Weights of a small transformer language model: no biases in attention or MLP, a variant of Muon for these matrices.
Each number is 200 + 30 x the weight over its row's rms, rounded and kept within 0 to 999. Layers, rows and columns count from 0. The size before them is the row's rms in percent of the matrix's.

# down: layer 2 MLP down (transposed), 768x384, rms 0.048, rows 96-162, columns 352-383
# gate: layer 2 MLP gate, 768x384, rms 0.0758, rows 97-163, columns 352-383
# up: layer 2 MLP up, 768x384, rms 0.0758, rows 97-162, columns 352-383
down96,102,191,234,209,163,228,207,215,253,183,174,192,229,211,232,177,246,202,160,231,229,199,206,189,248,180,216,161,203,177,185,150,250
gate97,101,208,213,256,204,203,180,195,206,210,226,233,240,236,200,168,183,195,161,154,251,161,150,255,239,213,188,196,211,197,165,215,199
up97,097,219,183,220,200,201,188,164,207,231,199,183,261,206,153,155,212,180,157,153,240,196,161,263,184,231,171,176,216,229,159,208,168
down97,101,204,170,240,208,184,142,201,172,209,171,165,181,241,211,200,160,214,143,205,226,159,197,241,187,216,161,228,167,167,228,235,163
gate98,096,155,254,193,185,229,199,231,173,137,183,194,240,235,190,198,149,259,200,178,190,259,195,179,198,150,180,152,182,223,265,170,191
up98,099,156,163,190,220,193,179,247,212,184,163,227,184,195,219,189,183,216,179,203,222,188,280,181,197,215,187,232,186,158,199,212,214
down98,095,149,163,221,217,212,181,189,209,215,246,204,155,201,177,207,203,243,231,159,220,190,163,211,236,143,148,256,167,141,157,176,149
gate99,106,236,224,146,158,193,242,212,239,219,217,190,163,149,162,210,214,175,187,173,182,203,227,189,218,167,181,172,205,170,204,266,207
up99,098,203,199,254,196,217,160,191,199,159,169,157,249,253,180,151,210,139,239,218,193,216,220,197,179,222,194,206,225,218,170,169,178
down99,103,156,220,189,190,254,157,229,264,113,193,242,183,157,214,201,140,185,172,185,227,228,169,205,245,201,197,211,243,195,176,243,181
gate100,102,215,208,210,189,234,232,255,186,193,231,195,197,165,278,164,237,191,219,175,251,164,228,253,237,201,185,218,219,212,237,189,196
up100,099,214,223,196,225,181,239,238,191,161,187,230,205,185,227,187,230,206,179,206,220,205,163,212,234,226,263,257,251,184,202,207,254
down100,099,166,227,230,232,154,146,193,175,237,221,198,194,155,180,203,215,202,177,182,246,190,245,211,217,246,200,231,150,254,191,194,169
gate101,098,245,158,170,203,192,215,234,176,171,239,189,206,189,221,220,218,214,176,175,223,206,234,254,189,202,233,207,246,189,229,239,163
up101,100,169,201,205,224,194,236,158,229,209,173,173,187,272,218,185,220,193,203,192,235,194,171,146,177,200,208,212,205,228,222,136,257
down101,107,198,254,197,184,150,203,247,221,249,218,186,190,167,194,204,257,166,184,198,239,170,225,177,200,131,150,215,174,192,200,134,207
gate102,092,268,158,201,168,157,229,229,172,203,210,225,190,252,188,204,211,160,234,206,234,164,188,204,206,206,159,211,276,253,239,157,188
up102,095,215,245,193,201,240,191,181,215,181,177,163,228,232,179,170,262,187,245,150,237,169,250,187,203,193,217,230,198,208,205,180,225
down102,089,231,233,211,227,150,198,173,105,207,222,203,215,204,168,165,183,266,214,172,203,204,227,219,229,283,233,242,198,157,224,153,232
gate103,099,213,181,223,160,209,235,193,158,239,217,206,225,218,204,194,230,154,183,220,221,219,188,157,201,234,204,189,231,226,210,137,214
up103,097,215,178,210,183,244,222,206,160,194,186,193,218,233,160,204,199,152,146,198,253,253,205,176,159,218,231,175,214,231,192,179,217
down103,101,195,206,211,172,222,195,182,217,230,191,242,188,265,218,189,186,210,206,190,194,188,188,203,199,188,246,144,219,204,201,215,253
gate104,111,224,268,223,146,178,158,264,208,166,227,198,237,121,249,187,234,178,219,199,173,216,243,134,253,217,212,129,199,179,151,169,200
up104,107,249,226,229,197,157,193,170,201,171,245,219,209,215,254,183,228,233,201,214,220,206,159,198,211,205,181,189,250,202,199,228,178
down104,106,233,238,233,185,206,196,178,215,200,187,208,215,172,235,166,231,218,232,248,140,186,232,210,185,236,150,161,148,202,199,229,217
gate105,103,221,178,247,286,209,229,253,173,180,181,198,198,205,261,214,200,181,212,184,202,196,158,239,195,224,200,236,213,204,206,161,222
up105,105,208,150,254,261,249,208,223,127,184,146,193,221,245,247,191,254,165,163,190,155,226,164,247,185,168,196,264,209,216,199,161,166
down105,099,214,160,194,159,230,242,206,149,171,187,215,190,223,192,212,209,216,147,188,172,220,189,171,159,230,218,234,178,191,168,168,239
gate106,100,188,229,226,205,220,163,189,198,209,178,187,223,192,196,219,114,218,192,128,234,210,268,204,249,255,210,255,217,223,131,228,206
up106,103,179,204,193,147,204,151,182,184,178,170,189,205,154,175,230,211,244,171,203,211,194,236,124,229,205,229,195,162,208,162,219,130
down106,103,260,207,231,184,247,221,161,230,185,170,181,176,151,165,237,228,192,173,173,243,209,142,121,196,187,261,164,200,200,229,199,186
gate107,110,253,203,156,179,178,268,204,214,205,221,277,175,252,227,153,195,173,130,205,197,205,171,235,191,155,256,189,261,235,295,189,166
up107,108,207,195,198,196,177,251,212,202,194,225,218,181,255,178,148,224,180,195,216,174,197,178,205,166,203,181,213,239,200,219,230,158
down107,116,185,188,212,174,197,200,217,218,182,165,224,154,190,179,259,189,218,145,220,234,202,202,138,200,222,212,228,180,142,202,211,148
gate108,104,236,175,244,201,213,173,171,236,202,212,200,265,193,188,126,247,198,219,132,182,163,185,180,196,205,190,158,166,165,220,229,175
up108,103,209,225,149,154,193,199,191,187,223,153,182,132,198,228,248,210,184,158,263,146,231,158,202,200,234,183,228,196,176,228,202,183
down108,110,217,246,196,230,172,154,234,174,194,147,202,184,183,240,205,209,202,179,244,199,205,169,184,216,151,222,206,196,212,186,214,207
gate109,106,171,192,172,146,216,230,164,186,189,181,219,180,166,166,283,210,197,179,126,216,176,166,211,256,144,171,218,156,210,200,144,210
up109,104,231,208,202,193,152,233,233,247,241,258,208,206,190,194,188,175,204,228,177,160,208,231,206,241,186,177,165,196,184,213,166,196
down109,103,213,181,225,204,134,181,214,268,228,203,189,172,261,240,159,137,232,227,202,167,156,268,244,217,184,226,188,226,243,240,197,216
gate110,088,212,130,251,176,210,195,250,172,144,209,230,179,201,207,212,171,252,237,198,247,222,151,196,183,185,154,211,202,197,227,191,185
up110,096,249,202,193,172,231,188,269,144,221,211,234,188,196,226,237,244,193,228,159,219,222,120,172,213,236,149,224,202,190,237,184,177
down110,089,144,193,167,200,225,222,195,200,228,211,158,237,168,193,219,214,209,252,205,198,173,203,148,140,214,182,176,217,228,190,169,202
gate111,105,212,233,214,190,214,232,134,221,155,252,204,204,154,175,215,193,207,205,202,149,157,200,183,219,249,230,159,215,204,172,213,219
up111,102,218,137,229,271,224,189,247,186,213,159,181,166,238,202,205,216,229,197,230,231,236,219,216,221,203,181,235,165,186,249,208,189
down111,098,281,209,208,164,210,183,202,231,239,161,261,204,172,180,216,175,244,238,207,210,162,187,166,222,193,206,195,231,148,198,180,184
gate112,107,250,186,147,207,151,175,182,173,201,208,209,198,273,235,170,188,191,215,172,209,235,269,187,214,199,179,225,219,207,248,209,232
up112,103,172,236,198,210,210,210,184,179,158,194,219,184,161,187,181,183,207,207,229,195,134,136,234,191,202,210,186,217,201,174,217,146
down112,100,185,204,180,149,193,198,224,209,184,157,138,184,191,166,158,256,209,183,130,157,179,175,210,163,220,163,250,173,190,227,233,212
gate113,092,200,198,227,144,171,234,204,169,146,163,178,198,221,184,165,133,220,194,201,221,232,233,168,166,222,168,195,230,232,174,213,204
up113,098,199,197,219,154,180,182,189,167,136,127,242,194,193,190,191,288,276,177,184,175,175,199,235,181,199,194,267,205,201,214,210,186
down113,091,232,245,195,209,136,215,191,191,175,175,247,202,189,216,175,241,221,237,278,211,144,206,187,200,216,230,208,159,205,216,224,200
gate114,099,169,212,229,220,189,178,168,248,226,193,181,174,172,232,226,151,210,198,231,197,222,227,182,162,192,191,180,205,145,160,194,212
up114,100,214,187,211,235,185,194,142,186,249,208,213,227,218,213,261,216,218,228,242,215,210,213,168,185,180,252,169,201,207,158,186,229
down114,096,215,180,167,169,212,188,248,190,203,146,171,209,144,229,172,241,228,206,140,154,188,222,294,166,237,168,201,188,179,216,231,231
gate115,104,212,205,171,184,135,184,198,239,243,160,236,216,201,167,162,218,196,114,218,155,189,230,241,187,196,256,215,217,181,236,211,166
up115,105,152,250,169,186,205,170,203,230,249,174,163,244,205,168,181,192,220,187,218,139,221,188,208,215,181,193,182,206,196,243,227,225
down115,108,231,178,207,233,136,269,210,189,213,190,241,226,193,182,214,207,239,253,208,257,170,225,140,215,202,180,170,243,138,222,274,222
gate116,098,182,247,149,175,165,205,165,160,202,171,203,171,155,226,214,237,192,210,223,236,231,151,232,196,239,216,203,237,273,220,162,207
up116,098,247,173,207,174,151,198,229,170,228,257,162,199,218,191,126,210,223,223,190,182,194,218,225,184,161,148,191,163,199,186,149,165
down116,097,214,204,202,201,193,174,180,203,196,235,197,174,200,191,240,216,189,170,192,210,213,196,191,167,141,272,175,191,233,213,194,203
gate117,095,213,197,178,187,188,198,228,195,234,195,194,175,197,237,177,245,171,203,172,193,205,257,231,216,208,211,189,203,247,215,180,208
up117,093,160,224,212,201,204,184,185,250,154,166,205,216,154,229,163,152,245,192,185,207,222,191,162,214,225,256,233,181,241,199,185,188
down117,091,155,217,203,196,186,171,198,187,179,179,188,196,225,210,232,184,140,197,214,292,176,201,135,209,203,189,222,194,246,229,234,239
gate118,102,221,178,184,217,184,239,204,174,172,139,220,214,187,229,215,135,220,207,195,179,231,220,156,245,156,222,178,205,182,186,219,191
up118,100,170,209,128,224,203,186,205,237,212,187,181,177,181,201,198,173,197,239,222,206,190,198,255,178,122,144,203,221,202,212,225,235
down118,099,135,179,173,235,187,127,160,194,210,145,213,174,128,213,141,176,184,255,238,179,210,210,242,161,145,196,149,205,225,187,243,272
gate119,096,171,142,193,148,173,208,224,210,221,233,228,162,223,153,220,244,183,239,199,204,193,151,166,203,205,147,295,167,203,254,178,198
up119,093,225,229,212,204,238,211,250,218,217,182,195,203,208,197,180,228,191,181,254,245,169,214,233,163,124,225,225,196,224,258,200,194
down119,089,269,183,166,200,173,218,225,175,174,263,217,184,192,186,176,236,212,230,141,247,199,238,136,246,212,182,230,188,235,215,170,215
gate120,104,169,210,245,188,206,232,238,191,219,234,211,225,177,221,153,224,225,181,166,196,198,173,181,229,192,253,258,236,163,248,202,173
up120,107,174,223,254,202,182,186,235,161,214,223,201,223,205,208,197,165,188,181,198,187,258,254,216,262,190,275,218,216,168,213,189,198
down120,111,176,180,234,195,160,217,276,163,203,258,200,203,195,218,235,169,179,178,214,184,268,216,198,254,189,242,213,201,152,230,180,166
gate121,104,225,240,247,231,168,219,246,177,188,235,137,260,228,159,184,130,212,139,179,164,218,212,156,202,181,182,214,150,208,169,225,185
up121,096,211,235,244,225,203,238,195,205,199,185,164,270,204,193,243,140,195,172,174,209,215,187,145,236,188,190,172,121,190,142,206,188
down121,110,176,260,250,189,190,209,208,181,155,240,183,307,197,224,215,154,252,189,179,216,183,259,122,223,176,184,212,193,241,163,169,161
gate122,099,178,160,180,203,178,232,256,229,202,141,201,218,181,199,229,223,239,215,217,210,233,174,197,152,133,193,160,243,189,255,172,199
up122,096,144,218,206,169,180,210,199,196,176,229,201,195,224,215,183,181,205,177,211,193,171,222,232,176,262,217,193,190,228,184,192,196
down122,097,232,164,206,227,199,221,196,179,165,231,112,185,228,218,198,181,135,183,155,150,212,172,202,198,186,217,192,232,208,212,196,220
gate123,100,183,221,182,191,175,199,184,157,234,189,212,198,196,209,212,185,186,179,134,194,229,172,189,219,194,199,195,151,192,241,212,237
up123,097,215,196,242,213,209,231,218,233,153,229,172,208,230,239,177,190,223,224,207,176,217,199,157,218,217,234,239,259,221,156,190,174
down123,104,204,239,211,232,170,157,207,265,142,210,233,191,237,195,154,199,207,213,235,183,231,209,187,205,196,183,195,236,173,192,152,135
gate124,096,175,196,226,181,214,251,232,201,157,172,205,197,220,160,207,207,211,199,245,195,251,182,222,203,193,183,153,160,176,177,211,173
up124,098,243,165,222,175,250,207,202,201,190,176,199,176,226,169,188,205,184,167,206,217,242,232,247,238,170,148,166,170,149,209,194,165
down124,103,189,184,226,186,234,156,130,257,210,198,183,183,192,196,175,176,232,183,232,214,240,212,238,199,197,158,142,201,153,187,138,227
gate125,095,230,203,187,221,193,237,190,192,226,206,168,221,236,221,209,156,214,176,213,194,192,207,201,166,171,208,188,202,166,203,185,213
up125,095,173,233,208,155,207,178,245,177,156,180,170,237,176,246,230,173,130,206,148,189,197,245,201,218,206,184,201,214,239,182,197,199
down125,092,211,224,204,223,142,215,140,164,236,191,218,199,189,191,195,163,189,166,223,180,179,164,230,242,141,208,213,220,236,234,239,196
gate126,101,162,212,251,160,182,231,177,204,186,192,162,189,208,137,195,159,213,179,196,209,246,203,199,203,161,236,167,195,229,259,196,233
up126,100,201,203,235,206,201,193,243,226,169,214,188,141,182,162,179,153,177,200,226,190,225,236,217,172,220,206,235,207,229,175,174,189
down126,099,189,189,227,143,172,219,153,202,234,235,158,198,244,153,216,139,208,170,254,188,210,192,233,173,128,159,180,229,247,220,217,223
gate127,098,223,152,211,202,157,222,175,172,158,183,243,192,186,237,181,206,183,210,187,195,170,263,190,188,227,240,213,202,230,167,188,185
up127,097,176,204,210,246,189,170,223,248,245,185,228,259,231,215,185,191,190,217,211,171,204,227,187,225,274,230,159,198,184,219,227,163
down127,091,197,170,184,207,190,230,201,181,218,200,206,226,216,137,182,164,233,203,171,168,197,239,253,163,226,227,222,284,168,209,258,226
gate128,105,168,183,209,256,170,206,231,157,203,218,221,182,221,185,212,234,192,125,251,266,182,227,205,218,183,175,214,171,237,222,205,189
up128,109,268,169,195,138,193,235,171,191,231,203,169,242,158,196,209,200,228,201,130,216,242,181,185,184,217,202,234,202,170,142,189,191
down128,111,203,199,131,215,184,206,232,212,217,207,198,205,199,121,222,182,266,221,167,171,219,159,175,236,218,143,192,229,186,178,153,218
gate129,103,202,163,120,141,206,222,181,191,224,227,217,217,200,202,171,188,175,202,164,155,164,233,194,184,187,173,223,226,184,207,232,194
up129,102,218,166,149,213,196,173,188,167,188,199,206,217,199,222,171,169,213,214,194,215,233,197,221,192,249,199,211,233,217,165,148,216
down129,102,222,219,170,176,207,220,193,182,201,189,203,212,196,156,211,204,209,149,239,191,154,196,189,216,195,184,213,189,161,261,185,192
gate130,095,204,144,251,195,192,176,177,212,240,212,175,247,221,185,211,190,221,201,217,174,179,180,190,188,250,130,193,184,154,203,243,197
up130,103,183,199,225,206,179,204,174,269,232,181,227,222,202,195,206,235,185,248,214,137,207,173,193,236,226,161,247,176,184,214,249,199
down130,103,217,190,189,211,226,190,193,231,216,227,238,192,216,177,220,254,186,201,194,145,232,179,184,213,220,198,269,162,165,225,202,196
gate131,098,214,224,147,217,203,215,196,157,187,128,179,196,217,198,197,183,237,183,197,226,181,206,174,202,183,129,262,186,154,200,195,176
up131,098,195,133,228,207,148,186,193,221,217,213,224,197,180,202,190,196,227,161,214,165,241,171,181,169,211,164,197,160,229,291,179,184
down131,100,232,200,210,213,235,218,214,194,260,175,225,198,184,208,170,172,214,196,220,178,180,229,204,240,237,184,212,182,207,198,184,207
gate132,090,175,200,167,185,183,156,158,208,218,199,251,204,180,182,207,215,167,177,221,192,190,239,205,184,218,218,204,183,217,171,190,199
up132,095,236,202,157,208,140,184,253,223,167,173,178,164,225,202,247,214,236,167,190,174,228,265,218,166,169,158,200,182,185,216,232,170
down132,095,177,213,180,220,158,174,197,226,184,213,216,172,194,193,221,241,182,226,204,160,238,223,170,159,218,181,167,186,191,223,214,201
gate133,095,218,261,219,264,238,133,219,209,203,206,242,205,216,166,214,217,207,249,109,198,183,192,238,177,219,207,247,131,243,238,259,168
up133,095,191,146,187,130,192,280,160,183,194,190,184,168,192,208,211,218,232,130,248,202,190,172,179,213,173,188,182,238,139,212,176,211
down133,103,158,159,174,184,170,225,190,174,202,193,167,203,177,222,190,194,177,155,254,217,182,206,224,210,170,147,188,269,151,203,164,244
gate134,089,175,193,168,188,244,223,155,191,205,135,156,209,197,173,225,182,206,227,209,239,191,172,174,103,163,151,206,169,229,139,160,227
up134,088,261,220,221,241,163,155,249,204,198,171,209,190,183,303,152,229,217,171,226,232,175,212,202,141,218,194,182,230,201,222,206,248
down134,089,220,199,139,169,205,200,209,216,232,215,225,176,190,213,165,169,248,197,172,194,187,158,184,203,253,204,242,142,134,212,186,222
gate135,108,178,204,156,175,121,210,217,155,253,235,248,221,212,186,177,134,212,239,186,200,215,217,181,201,202,154,130,189,247,185,197,184
up135,101,237,136,181,187,172,170,206,203,237,213,211,215,168,178,180,155,239,211,206,224,204,255,177,216,192,219,208,170,195,168,214,180
down135,103,202,201,244,211,208,220,155,206,229,153,167,223,183,214,196,213,175,194,195,153,226,304,180,209,207,260,185,188,169,197,196,193
gate136,108,165,200,228,157,245,190,204,214,236,217,181,198,206,185,235,246,192,158,225,228,248,217,191,215,208,197,230,228,206,193,184,207
up136,108,213,153,190,174,243,181,153,150,152,190,214,219,210,165,205,163,180,233,153,175,155,192,232,116,228,154,163,172,209,181,222,221
down136,104,198,231,222,210,212,240,230,246,188,158,232,192,232,202,208,271,186,189,256,186,243,204,145,238,207,216,197,258,212,196,180,242
gate137,105,207,196,274,205,260,212,178,174,225,205,202,251,233,187,203,195,191,196,242,214,137,216,222,190,205,213,204,221,185,196,197,180
up137,107,223,180,175,218,172,184,258,201,142,216,176,180,139,206,229,198,226,198,195,219,227,189,210,227,231,218,211,114,222,170,189,236
down137,109,164,181,197,231,183,193,205,192,206,211,199,191,171,177,224,228,229,210,194,174,231,148,211,205,215,218,165,136,163,170,187,210
gate138,104,180,188,185,220,209,164,166,167,190,180,190,197,191,179,152,205,190,164,182,142,145,251,211,215,181,230,209,226,209,124,239,223
up138,103,197,214,218,158,180,219,212,184,200,211,220,198,206,203,201,202,211,203,210,196,205,234,223,207,204,171,188,201,205,236,213,248
down138,106,179,206,186,227,199,229,194,243,253,201,225,170,175,191,212,189,232,225,222,219,156,214,208,199,179,204,275,243,175,225,216,149
gate139,090,203,207,214,204,179,161,151,193,172,236,217,228,238,207,187,231,186,223,164,138,169,250,180,184,150,248,169,242,186,223,176,197
up139,095,251,190,181,156,234,193,228,222,215,195,217,177,245,188,191,219,183,182,188,163,238,209,247,198,230,164,184,148,189,185,181,244
down139,092,232,184,199,153,178,190,236,210,207,186,253,180,225,192,208,197,220,138,177,195,167,202,190,170,173,192,225,219,234,204,206,273
gate140,095,153,192,178,198,213,184,233,226,154,175,186,223,203,191,247,134,189,211,157,205,154,203,196,179,209,164,174,220,196,158,239,194
up140,096,228,154,173,223,228,195,145,227,209,206,210,224,240,237,268,217,142,234,155,212,194,150,170,201,161,132,179,162,152,215,189,256
down140,093,210,231,188,169,228,211,173,185,189,220,226,182,184,163,199,216,258,220,214,236,177,193,179,198,225,158,233,188,162,220,197,242
gate141,104,239,191,229,193,188,219,221,199,198,251,217,177,254,204,180,187,218,220,215,276,221,194,246,161,229,219,188,181,222,201,189,202
up141,107,198,204,230,229,188,224,183,205,188,231,190,176,176,202,184,189,131,242,171,228,214,180,204,162,191,156,199,197,235,226,230,230
down141,105,245,181,222,196,196,213,244,215,192,200,226,221,208,240,199,197,246,216,298,212,218,224,174,229,194,215,138,210,212,214,132,223
gate142,100,217,214,185,176,236,142,240,207,196,151,176,314,200,203,238,173,237,188,173,211,164,236,235,181,228,143,241,198,210,162,176,182
up142,100,174,190,216,204,192,226,195,196,182,233,197,96,202,193,174,193,184,196,224,167,248,135,202,215,226,253,133,194,222,227,221,200
down142,105,273,196,176,197,167,193,198,181,171,187,234,125,160,126,238,172,189,281,231,156,187,154,136,252,195,219,165,167,225,151,194,225
gate143,105,179,236,149,192,143,188,212,220,241,238,200,168,160,185,212,172,245,154,140,202,215,218,194,189,185,198,237,203,162,240,229,192
up143,106,273,174,155,170,174,177,209,210,240,198,221,226,136,186,216,133,182,236,184,171,196,217,188,245,191,123,159,191,179,177,204,220
down143,108,252,202,177,144,214,209,242,239,184,232,225,204,236,209,191,174,238,143,210,193,224,220,190,187,201,234,247,236,182,192,223,133
gate144,101,225,152,198,168,176,199,202,193,166,216,213,208,220,194,170,200,241,203,205,178,208,247,227,240,244,220,227,215,181,247,194,159
up144,103,210,191,219,148,174,173,187,164,211,204,211,217,193,229,174,234,210,225,148,174,246,187,162,191,198,256,206,225,243,238,217,225
down144,100,209,235,214,183,179,174,222,142,174,174,198,159,177,280,224,233,256,277,189,164,192,180,139,259,188,255,226,193,227,233,203,260
gate145,096,235,232,193,216,190,158,214,192,234,209,229,237,203,164,223,222,246,172,217,201,209,161,222,249,153,279,177,229,210,183,208,234
up145,105,216,223,195,155,185,166,188,187,190,205,180,188,179,200,193,145,226,231,195,188,218,195,198,212,208,275,222,207,253,261,163,190
down145,101,193,188,247,193,226,182,201,202,187,220,244,224,210,169,203,179,183,232,192,141,211,151,235,212,163,204,151,213,206,166,200,226
gate146,094,194,207,164,181,205,247,202,180,243,200,205,149,180,171,222,155,200,192,197,170,180,195,190,253,234,247,168,234,177,174,260,205
up146,093,215,175,203,229,192,207,204,215,181,211,220,255,187,187,157,220,205,215,200,248,227,186,190,166,216,185,216,192,190,213,149,207
down146,091,181,228,222,245,170,215,149,239,166,244,240,167,198,237,181,184,191,161,224,238,220,202,227,211,242,239,192,212,221,167,154,215
gate147,104,209,194,230,204,279,183,233,178,267,231,206,202,199,214,231,147,170,209,164,181,195,226,184,239,196,167,181,216,203,150,163,221
up147,106,219,195,204,207,170,202,215,183,141,214,177,143,158,241,173,211,153,170,240,212,240,212,261,129,201,208,244,183,222,200,189,171
down147,109,167,197,170,217,191,223,230,183,145,162,246,216,161,181,218,171,185,157,215,222,234,188,198,157,207,177,243,192,175,212,206,192
gate148,097,193,199,192,235,193,226,137,223,250,189,201,153,232,165,195,265,229,194,219,161,149,238,225,113,204,197,182,198,232,237,222,174
up148,092,229,186,229,210,202,213,245,254,180,181,136,177,181,198,208,215,224,202,268,165,186,164,220,195,179,204,190,205,203,202,171,120
down148,095,179,232,164,184,201,192,190,207,217,269,265,226,220,285,170,187,190,160,168,240,199,250,186,238,167,189,282,213,223,215,211,173
gate149,098,225,168,154,215,231,206,138,184,180,158,169,244,148,224,249,229,155,221,209,219,170,196,249,216,203,226,228,207,220,232,204,163
up149,101,181,220,235,160,168,183,211,233,257,247,268,148,236,156,155,190,234,151,189,235,215,197,194,229,234,191,185,154,212,216,173,207
down149,105,193,189,275,170,195,229,164,177,202,196,192,206,209,197,154,166,236,122,160,194,231,187,178,194,231,189,204,142,189,196,206,219
gate150,106,233,245,195,211,216,183,203,243,240,178,139,259,206,215,269,165,213,141,180,199,217,181,178,182,222,229,227,188,197,168,211,219
up150,100,202,174,201,200,200,198,168,153,206,221,224,146,229,189,168,254,188,262,218,176,208,206,204,235,177,183,169,205,246,227,181,173
down150,101,204,212,225,224,221,187,217,212,196,204,202,182,174,145,273,214,207,208,159,153,175,185,245,205,181,250,279,170,225,153,199,161
gate151,095,211,217,142,156,229,168,164,163,223,242,214,206,204,215,228,188,165,216,233,176,164,157,205,185,216,169,211,187,236,152,206,223
up151,092,153,227,184,176,207,205,233,187,157,240,201,224,209,164,225,209,178,197,152,226,185,211,217,236,165,199,190,178,222,212,172,232
down151,092,222,202,173,170,216,178,156,181,170,198,208,197,221,168,197,208,161,196,228,202,265,231,204,210,196,172,167,166,198,176,243,197
gate152,086,202,202,203,179,193,160,235,211,189,228,170,166,201,181,174,189,175,161,209,250,227,193,170,144,233,196,184,168,214,192,213,180
up152,085,159,194,172,218,147,195,247,210,187,189,224,136,203,242,176,144,209,183,220,200,197,166,211,155,213,213,220,217,172,218,221,188
down152,082,220,232,159,211,235,185,202,180,241,233,162,249,169,203,202,182,152,227,186,196,197,202,192,206,216,208,175,169,163,239,190,249
gate153,097,154,201,201,198,206,222,195,224,182,226,212,229,156,199,181,156,250,132,265,211,211,215,269,200,178,192,202,191,153,245,184,160
up153,104,185,229,170,183,218,179,180,207,194,233,206,221,160,219,184,204,191,139,265,238,233,226,234,231,213,225,231,173,204,223,209,169
down153,102,236,217,231,177,160,242,182,169,199,161,205,197,190,206,249,191,207,193,160,195,182,181,204,188,221,171,151,230,198,182,179,190
gate154,105,174,237,161,158,272,210,218,204,152,259,160,205,190,202,211,148,234,153,202,154,173,211,190,171,196,170,158,235,198,152,187,183
up154,107,161,204,189,178,167,233,188,135,192,196,248,166,192,204,188,250,173,176,183,213,259,211,153,169,233,234,206,153,155,190,242,139
down154,102,235,195,212,164,187,170,204,215,154,200,152,125,190,192,199,200,234,203,190,158,207,226,226,245,170,176,170,209,186,183,215,186
gate155,090,213,144,186,259,262,190,192,174,229,207,195,159,208,171,189,190,204,217,233,193,256,215,196,219,221,186,183,198,203,201,180,233
up155,101,178,184,205,183,207,270,271,198,219,176,246,188,175,211,192,178,219,187,169,150,199,202,168,249,191,195,181,180,165,208,194,242
down155,095,165,168,191,237,200,231,184,192,185,205,205,221,175,203,206,212,165,200,152,232,192,226,196,182,212,220,219,193,159,200,181,146
gate156,101,198,190,172,258,211,260,168,231,223,169,178,227,192,209,222,236,209,137,185,216,202,160,257,165,165,214,216,166,199,256,227,169
up156,107,225,194,171,262,204,181,156,206,165,213,220,208,220,241,197,251,173,203,274,221,197,236,288,196,164,234,191,171,223,178,173,153
down156,109,208,172,192,232,197,152,204,212,211,147,152,154,222,185,236,259,196,192,226,184,207,178,214,185,218,216,209,222,168,196,221,236
gate157,097,208,206,152,170,231,160,245,171,195,192,205,192,182,271,209,160,175,167,220,222,229,223,182,165,207,187,198,178,199,159,161,220
up157,094,130,159,212,185,161,234,211,196,228,225,194,163,181,127,216,232,152,207,200,182,167,199,249,209,199,156,173,216,177,220,164,187
down157,091,152,207,230,205,250,173,212,192,171,267,164,202,199,233,283,184,228,206,205,204,231,191,235,163,209,152,203,239,184,198,239,190
gate158,107,157,223,151,134,230,219,166,168,148,228,188,195,223,206,214,156,207,198,196,215,207,207,170,278,169,274,197,200,167,147,214,157
up158,106,198,223,185,137,270,169,166,217,183,189,202,198,215,198,203,144,189,172,206,181,169,165,156,207,190,253,190,223,152,128,180,168
down158,104,200,227,203,269,161,210,212,136,221,184,243,174,199,184,231,176,169,215,180,297,260,221,183,212,150,183,226,172,215,226,224,189
gate159,102,215,190,202,187,206,233,211,224,244,185,192,219,210,243,204,202,265,161,164,206,212,184,197,212,208,225,210,242,237,281,173,210
up159,103,165,200,204,204,172,183,229,187,216,175,197,162,230,155,213,250,190,233,213,127,163,191,213,233,232,199,183,130,180,160,251,231
down159,101,203,206,223,191,264,206,212,175,200,216,209,206,242,202,194,168,205,174,196,158,199,206,233,226,207,207,229,158,163,223,241,239
gate160,099,218,191,169,152,264,206,211,256,186,198,229,161,222,235,178,196,161,268,247,191,180,222,167,196,172,203,197,128,207,128,149,168
up160,103,196,196,210,174,288,151,177,254,221,202,202,162,200,225,154,172,207,270,272,171,167,201,187,216,158,228,171,154,278,186,155,155
down160,096,187,130,247,180,211,189,173,175,178,221,176,205,123,230,234,168,229,226,210,213,190,214,254,187,225,231,226,182,229,258,157,194
gate161,115,155,249,181,178,206,238,208,216,210,210,217,205,224,200,214,207,174,207,215,202,218,162,186,133,180,282,165,184,240,229,184,175
up161,108,185,204,177,173,228,265,224,202,213,191,229,188,233,182,187,192,211,234,211,202,187,177,203,219,187,253,221,196,214,199,237,164
down161,116,167,193,210,191,217,277,219,211,209,188,216,267,182,234,224,179,191,210,185,197,236,253,202,204,180,222,131,190,209,182,163,195
gate162,091,202,172,186,202,221,160,222,192,237,231,217,206,222,200,246,188,180,158,221,163,226,222,258,209,229,202,192,162,227,233,200,206
up162,092,242,156,211,222,193,199,167,221,211,232,224,225,307,157,235,231,186,207,192,211,208,200,207,221,161,166,177,188,185,165,263,249
down162,091,189,202,218,234,173,199,155,236,190,166,191,248,228,202,267,206,234,229,207,202,229,248,248,200,168,249,186,210,292,229,200,162
gate163,105,209,178,211,206,221,183,203,194,174,153,205,222,180,190,181,188,166,229,206,170,190,218,183,170,194,203,194,166,185,126,163,173